Part of a small language model's weights.
Training: a variant of Adam for these matrices, 326M tokens, 9949 steps.
Each number is 500 + 25 x the weight over its row's rms, rounded and kept within 0 to 999. Layers, rows and columns count from 0. Numbers have three digits each. The size before them is the row's rms in percent of the matrix's.

# layer 4 MLP down (transposed), 704x256, rms 0.0586, rows 630-646, columns 0-127
109:492502519502463522532483466502499462493513481551530546473494525478535449479504509507489468488499535488505518496517540516499512531457497459515514491488549480519476479472487527492510474489524511470491482476454492515487540503512555535519465495457489457493491492488543491508469497519540508485473557521493527463503472397522466473500509458505534518520477502492470535461521507529509489503491
099:506511545483512515490493492464479482536516481487477514482518478523530537496446491497527498537511431482475506531484473457521517514542462480467499465501526470496473476506492500495526512520478452510519509484464528525513517501549515520496504526524482525500495512472521439525497524516527509482535512508502487497483503564501508460534482552503498515478456466487533505477469557488531515529536
095:534514500445493476525532520524534526548520494496501506506497456489539527488516487537473545497475518528504483504510524520518462513492513475487476510477523509479507509473472540475491472519504496527489513500458479489512471523524537537459495489486484478496499511442504536519496557506536500549498497505528542490505456464517515471534471511513539498521497483480490511505508542565512506497510
098:465498493498524486479489501524527528490510532484521507488473488489473498459522467517474456487515533464521509512492531508475509520533507506513508525540507454495510523504480525498462501445531519535501502509503467481454523493503462519530495491478513497515478528474476532525493535506522498506577521469461479489496471549544495518513495558484487525478474556489486504489491481492511525491482
099:503490496460541484516519497524518530491507481453489489480525501522520471473495470485500535479479525490488471509472477460473523548494509488525483471491509505441498501491474484482495525488499483494513519465486519510568507519544534533479514519471517479560575523489488496513522472469514515493517522492489527490484530573500530496524506559519489503503481504481511510520510491501559499515471
103:519514471518506499524471521518513470504461508508523562542518521514520528534508507551477495501489542481502489470488494471485446505483486487534488469513494495493479499436487471499474480477499499523484509517489522497485500523520469478506496505493548541509514488503499514470490490482466534440516518441503485504497476503518479516540464499506518508528485524498483500514479474500512448453524
117:486496537500494533479537549464533498465466517495497436483532519529543529522508441444528476513467502472479494493478523483520489512510509500530486500458525475490500519513498536496531508522477473503510502513489531510449463518535530513511532464554513553519489529486475571519479543453506509533507470526483483491529481526534533468523517491484470524455516507510487512487518496505548511501519
110:504494493469492481520466505523478535513525513473499478517495504523475489504517465441505504504511538508510543492506508530506524521515544518480515462543483511481492432504478470491445479464502484506553494489475483510454539489499498497498506514465459539479493466452537493474474451476497498533539504542480471457501473452510466477514521494519485523492459471492533474508490499531536455476515
095:468504481534482493502510493541507552499522496491531536561512491508476519523521518511500486477501504450492506482492474472494520497510535519513517502505490519520466494505464467495502475520557517499521501475493495479496472491484508514463538513499451526491505524496543561484465502539467534514493508469523458521497468468461497500509440489485527486509523552493469493475511529486506503496485
107:461511481491491476505502538516544480468512512468501537479449547495477541523472510496515472454523520494491525504502491499492464519484495517467521481477503522501511483474458481482530456465522472501506523505444536506511517503530456494471483489501509511503545525526545511506498518519506497500485516495537484513536484506469470437531426495516510510516440484490465529456482499487548516451481
102:527526500503518454486499489533533506478454502528517451466474526528471491504512499467524490519500527500489498514508520515489516541508498517475479541538528496510498513491480519504498533514503487498459524488520545478536523491533496529488511498544531503544531531492475514459557474540481521502467534543498503482503535511504487520521534539492491513479535565481527513486500468487500488505515
108:467505526493545524466462509501464502539481484466500481476508456494477509474471514499512497484495489447505502492519477512491506484473544520505471513492511523509496480506523541482478558460518460517505531500484488505495479490488532493512524503542515514512559512505520517526451478524487489486508495512487510530539482433504496541507486469526497489465492466503501467504530483525502534493500
101:496504549485482483477510510481526481511512533506476504518489488483477469533533464486554467465479509450521484509528502516499502491487558459479512463484491541523555509540547497509480512509491472532499485519535505482509493502521480503465476486548483494492485499454479533509497517502515505500472508516521507489513470509500507546502521500484472513481516526488502493515471543512498516505542
097:466504540561472516473481500495498480482495439538521551491522540561504484524508523463488491473519475477546473490453464471480507448535487490503468495492498493543501505484496475515489481506470488475475507511536488509483531534514467490500454516513489499508492449506469467488504470517511561490510536529508469494502535500496500500484513469537492504485519487510520496582477523496501497507516
109:504500476484467518524508570494514515478497511526494510489489500528521530476515514499484487476538542464462512552469510488488424524529498499522495503409481516494499504517495488470516485484506489521468510513500492497506517497538523552488489515490451498478511500511545532549461457488492516475521539503470483500495470506511495516458478493475492506509447493499496514495526487457500519480504
099:456510516464480516493497493500489445482503532519501506526476511530505513506517495510478508510506483487494505509470505562459504496482504532548498499465527519493504460528539503507518505501445489518492543505484500500483417488494496478518485535506468521465493513503501507473523519500486504468468518463511518495535491562486484509503504519476518466533489533515534494476483504484494474493518
091:519501492489471497484517516500525476519486475439483471518527484522515479535541488488506472502492498531519504491516512510497509488498496499502508536479513480477524450473507496464509481463476467484515479515504492506508484450507498505472512517528479573476531528531480484538473541518524478481495462491458511506472472452486462460477488573455456518499484524477527474461461486495450509477532
# layer 4 MLP gate, 704x256, rms 0.0588, rows 631-647, columns 0-127
108:467488512447465498499508541495496476509491542527525488494517535544480454459545491502501501490492501512472521514475517515494471503469516538534485452501501501483518517467485535507509500498470494507461514461520468506454523478495491511516517473498514482483505466513502481522513523475490491545480467437521493500554482506468502513525505509523469505489480553494441456491556417514488503460518
096:503490489462475493547493511449538509501492537505503471454469482514523470500491517522459505508475490540475470498510518529526444510527509505473493523466535520475502476478556504495492432453487514499463496513520513484489468502530481504483477463466488480526513504474515484525508483484516533504548486468523505496514469470502506527489492500461467456494507487522512497484495514543504523489515
103:531478484502521474484523497483490467503581506485486488554521521556506483451544504452519470555497494517480489489477479542512477502515518509476510497502492483490509534523481485507530474494463507490494515509470519531437469529534472483506515484475505479512489496476493500491444476489500534499455475471536497515501454522473508479511518496509507534490527521470503469528506451479516514501517
099:484462480495454483473514489504541489508476526549502515527525472516508477522529517504492463519506502504499520489485499535517468449490439535503536519553500474542524526517540491498505495515482502512451486539495498509413491446499484480470471490467490490450507507490522504473486465518515517518498497525518491458521496526502480526501487520476439496497500480496497502467490476499461490464498
100:483531470532485440467518476466499505514537508563489512486501491527498470551483494488507510466518500496510469505489497485502538536502460497497499460501500509487528526491507537513495431530521460527474501448525500516532446449503512507507456452493493470551532473495521531519524473481485489536486468505473499522506478512542509500475493527526490484495513490467482475493515510489517544520496
105:499498511469476508506539541468470464495476484531522498518478491542505531486463562526529517517507484492531487513465479535491540544476462477445511469493506487509488504496469487492512480530525511482453491503542530492481518486519511533478543469508537493500501474497481546496490476516537486542509494511482474500556454487490517488517507472508508530492477507507498553505491502529528509532560
106:536472502462517485519523540489510441515528491485529473534486474526483477468454491516527506473512517505523515494505513571519500486482464518470498468489511529526489474490499500511472488470469508465537532470474507506483506436474509504481487528530466507492493435516575510479499481458504506490493518515459474447525523484503516474519507530512495505530513496510461511497500512501488504532474
092:515492518538517521489537473448532500528554468522468449471508503484505491496507489510509527433485471519509533515497496495487524524500531531511528528492486500503517509489456516483477539524528498508489478475503471524522504474463448497498471490491545493477508500512525482450457516468468539519443509476502464515479498538511561524442506523473499490515525511493504532497555496466464540526498
107:483455506482490488506514491513520473487520524541531478472492532508479529475498537465515507521497507501502473501517510460495583500471510513509501500487484513489550502514499503513531460498527464502475494499482535508506500463497495468485496485492535529520593519537500489448469533490504522493472539470501482506524493488507478444476489570493490500490447557515517523487546478501481470513488
096:480473503518501461490548524502491487502493488507481457479538528490451522463590533505519487514493465555526511500511503500465529509566515478491522500500440521468539508515499451526493495528529530497521543498484508513514518514525531514525430458495490481496525499491481491503529491538503448521452452459513483539510518544550503467491561489497489487527519491506495458494493475499495488452483
101:467469458529493498479481502501475459493484491523498533551499498495480511526430497510516556513474475416508506509513462488513530490496545514504499495507444541476497474453492494520480499473502523538520515496490509453481473528508506479494491487518529493493518489523505508476459522536498499470484494480491461512459487492444508503438483501499494459516476455503552541533502479514471501461492
096:471486517485480515481563511501507441506536501478528477564492517491472428481518490475523512471478485479491478478536484524499495504494548471479525470552515509536545508499507473536514534471491499515486481479503520479476527503525493505480509505542471497511517481499468525480521516499517512488466494517528484468534505508502538504503511483494483470496461544538488522497511502521519545517538
099:513479450437523496516523508497532525519506529464476473560475464481444503446474444492531526512498490523501509511533518491541477517478516475508549485525489528462473518535469560485510506476540521537522499478512499509480505465500504501504532481489500508482489508457489558508499490509487478500485511480488511534498458491488509471511462510496525495484499508499516534452551488497484491509539
103:458518485511490509518475568518496510455440520497522556478479506518453527540499535517495481469480524492511445489482515503462490519446460509498498497459502515517497481518498511439464475481491534530452497507524527475524513508527522564505523542496488528497517492527517524544523471520500506462534465523507482528502509469478485511482533484469481485515496468496490512560506476502487439527511
092:521504516491517472489511507510507533521507523497539475560495519476481513459539483499494505491516496537509481475524534512496493530483465508496489490498445566487478472503511518496523503488464492520494513511557503462465465532523493508507505469491494450496522491541451484464533452489485509498466495485508467548469459485506491483525502461466509525485521479521517482507505522506485513528505
090:467469484511507504531479482473515500535500524542437477479479516519536496492548481491512511515541465504534498530459512508504500533492490466517565567465479486502546551453495488508512492525487489482481489507505506538497501470525528473459470464477520522505470487493504506476493528506524512559464486497456495545501458540533523518497539496471463499534546524504524528450526472484509541516559
094:539451526507484512462491503531479512537490512471502451560430485508509494437525525490535487504507481524495538494522531538484484507517531490551511502484493492549464523507530465485437474472476500488524512508505526534513493527500513477481512530478505493546544495460493468495502533464486507520468505485512500514501493509541550490497484506521490532513521468487499530464553483498476500473455
# layer 4 MLP up, 704x256, rms 0.0583, rows 631-647, columns 0-127
101:525482522552470529528519513548527501491462551497525542534515507456490504535490524470518492470494577535484540516515473487488469494487549490545519521552507493527495516508544532502522534534507485488453490516516499530500483468510525466497487494490489507505552478496453503472490501478464481493509510500497515478517508491499502475496490510547488465506514558500493506513529482467495490464427
094:541464522493523477505477499494507511452454497508525509554502472540500519488500463518523475465454531515475446511526527483464538501529523517522538467517495509497482485500512476490519484485480504502505493541461489512530460505473485475506512506504472501456495514566470497504497476526492534515449545503475547480499533513515444500474524495516496513483521502521523502560515483513517468545475
093:570495470513488501534485489496480484506512464509481516514526513516517504546483522502523469522499518509469468450499463466528490489508485507512469470498455523496504488478515465503532506531470494486489462500501518542539467512488489475519486477517471508505475485497515529522473466486501512494454483516531511514501547509467496457468504487507507461508500475485471489492515501473478458514506
095:453476488554494530501454480440479482515503475486482483448504512504477411517464505496525521516523496483499543475473481517475509480507495519538516528487508450506489501533496501529527519507529467487519482484509511510475530530486501488519505440503529493490484467497485515463498494511467509524495470519534485492481499526520541489442545480554486461501533513510477525539486522473507541482502
103:502511498505476474519528485520459513549445466515502493454507498495522464472534484492463503519483486468492521518507517444520502532486481507529505505527480501492537539563531527534513533514497513504528529515502501466471487566508522506505550483520479517544486512471515483503456523477466506499528485548506508516522504500506523489435486473466486479489435468506496437509487584455512498518492
115:497501499482489559479479467512530525463472511494478511487513533488512532503513453466542495531473507519453527490505529448545468446502529470565482483492530468503495484533498508525487486485466471538518479528510474524486407539504531473539497496513484522512521481479509507504483532473462529490506483520497529498507548496471499500511502504486431524459510504489507475506506527511502480492444
108:457487501498493489488503454521476521514510489433482509527521468500516544519521458463529478532477540479501536472535521463519480561512530489499497490531484526495520447512466519506467494492540513526520457530483527503472486508529537504512541513484450504511506490497490504513479449492534467542511483518498545489472486520500467473494563496469491500489510470483536504513482504541523498478509
098:496525502493495511499480491479473467462460464504477520451446536506469458483487488505494512534512488508527501507505510538513521499525459483495487475457504486483524477484486553480519485485461488497492491547521494476469499502535507442536469493524532504530527479506501495535529495494532480488533510525487506503525528521537498520505562481542492517505478450491505490520471462545530506463477
104:512477502485506559493503525507530525466508451491479527490482449513474544533473486496474519478478490492484498520482478527522450521461528516476496511480514479484481476484503493505461531461530456512465490493486490536495521522506465530473488522477523526508478486485556483498530508523511483457515554509525469476488503497509508439535500524520473487467467467472473513478475492512542542474486
100:467488488494486543526533538470488486495528506493476545530522501463515507497510503552491528488519516510498497472480467492515494443498477467500516485482486488503491482512526473497500440470456511504504469501491461520446500512482494499509519489442474537457434497489535483526445506478488494526512451479487547540482481493466515478477487468506500459562490462496472475502497541513511504498490
102:485540516485506516497508492500500528528467519483482487491481507540513503477502499471508483522536471476510482522465471514517471522504482512477476482504500500524522532530532514500474480514522534491553487476506502503490430476505487494477491529504497541517502511499510520528458502458530507505518451487499545466488527505497507459466522479459511553470515516511484513495541529512530478529544
101:492501437474505523492495553483457476528479527498522473477478509510503507520549535491518486514503517488541486488443455478512553477522522469496514516492540476526489486473518492519513449470519489501507500501497504498482488547525528463496482471523492504550512484485510554520510502454486534487566528492494498507505519467457505490492514495482500519484541543499471536546494506529500503471462
099:544496500495502543501482471472509507459491516455499522517470474528492472451476488488524486483533518517553518515526453537537467492534494546520518530481519529462510507525480520495427529474496526499489487482511511512447537519475500479538515511513509467484502497471483469530510537511532463502514507516495486482468484518514569545520476486527530493456512478488481500499528477524436529528517
109:531428483456486476512554477478499492558526502533493479510520508533550504467526494492517537488521506485456537552511510511516480526541495501472525480494495492500466511478486503542518523521489451477537489505490450511485489503531509490509498478493471502487506494510496523494458480471497501510529522463436494458515497513520503494487472540527500543473483495476500535464528550469491548511511
096:536483483520520500480478500518499497532513489466496492513489495481483507451505538506536458495540486522542501514469514463517538500480489472469489474487455522475482495500468536467512502496525524499487472498519474482508513503468503523513494459504495481529536492479496513509471482488468484540518478534513492543484488463490546479496532487523493502501542511481494487534490504525528521520473
095:479502510509482489488498480511517498492531502531508516482477512475460518501448481494494513477490498518509491505513493458492493490518526497489462472511507506522454496528463490542483529551544504529467503500516495473501513510453503501536500497486506475504462502484479507457520461495489501466489522494550480482533525503526507548530505456528536504475516460536475531523491523491530506499482
096:501501486466466550518485530477496571498476506482494531476509513484479476516529524501467516509535502518465500526483477534478510462500512469465520524532493486498478485483488552522530501540467464528506502475499500473517513480478525510500482529498484483496533497532494547503536480464543505508499487491545469497516509495449515555472456508524438522481492506452466486517471513472501452488476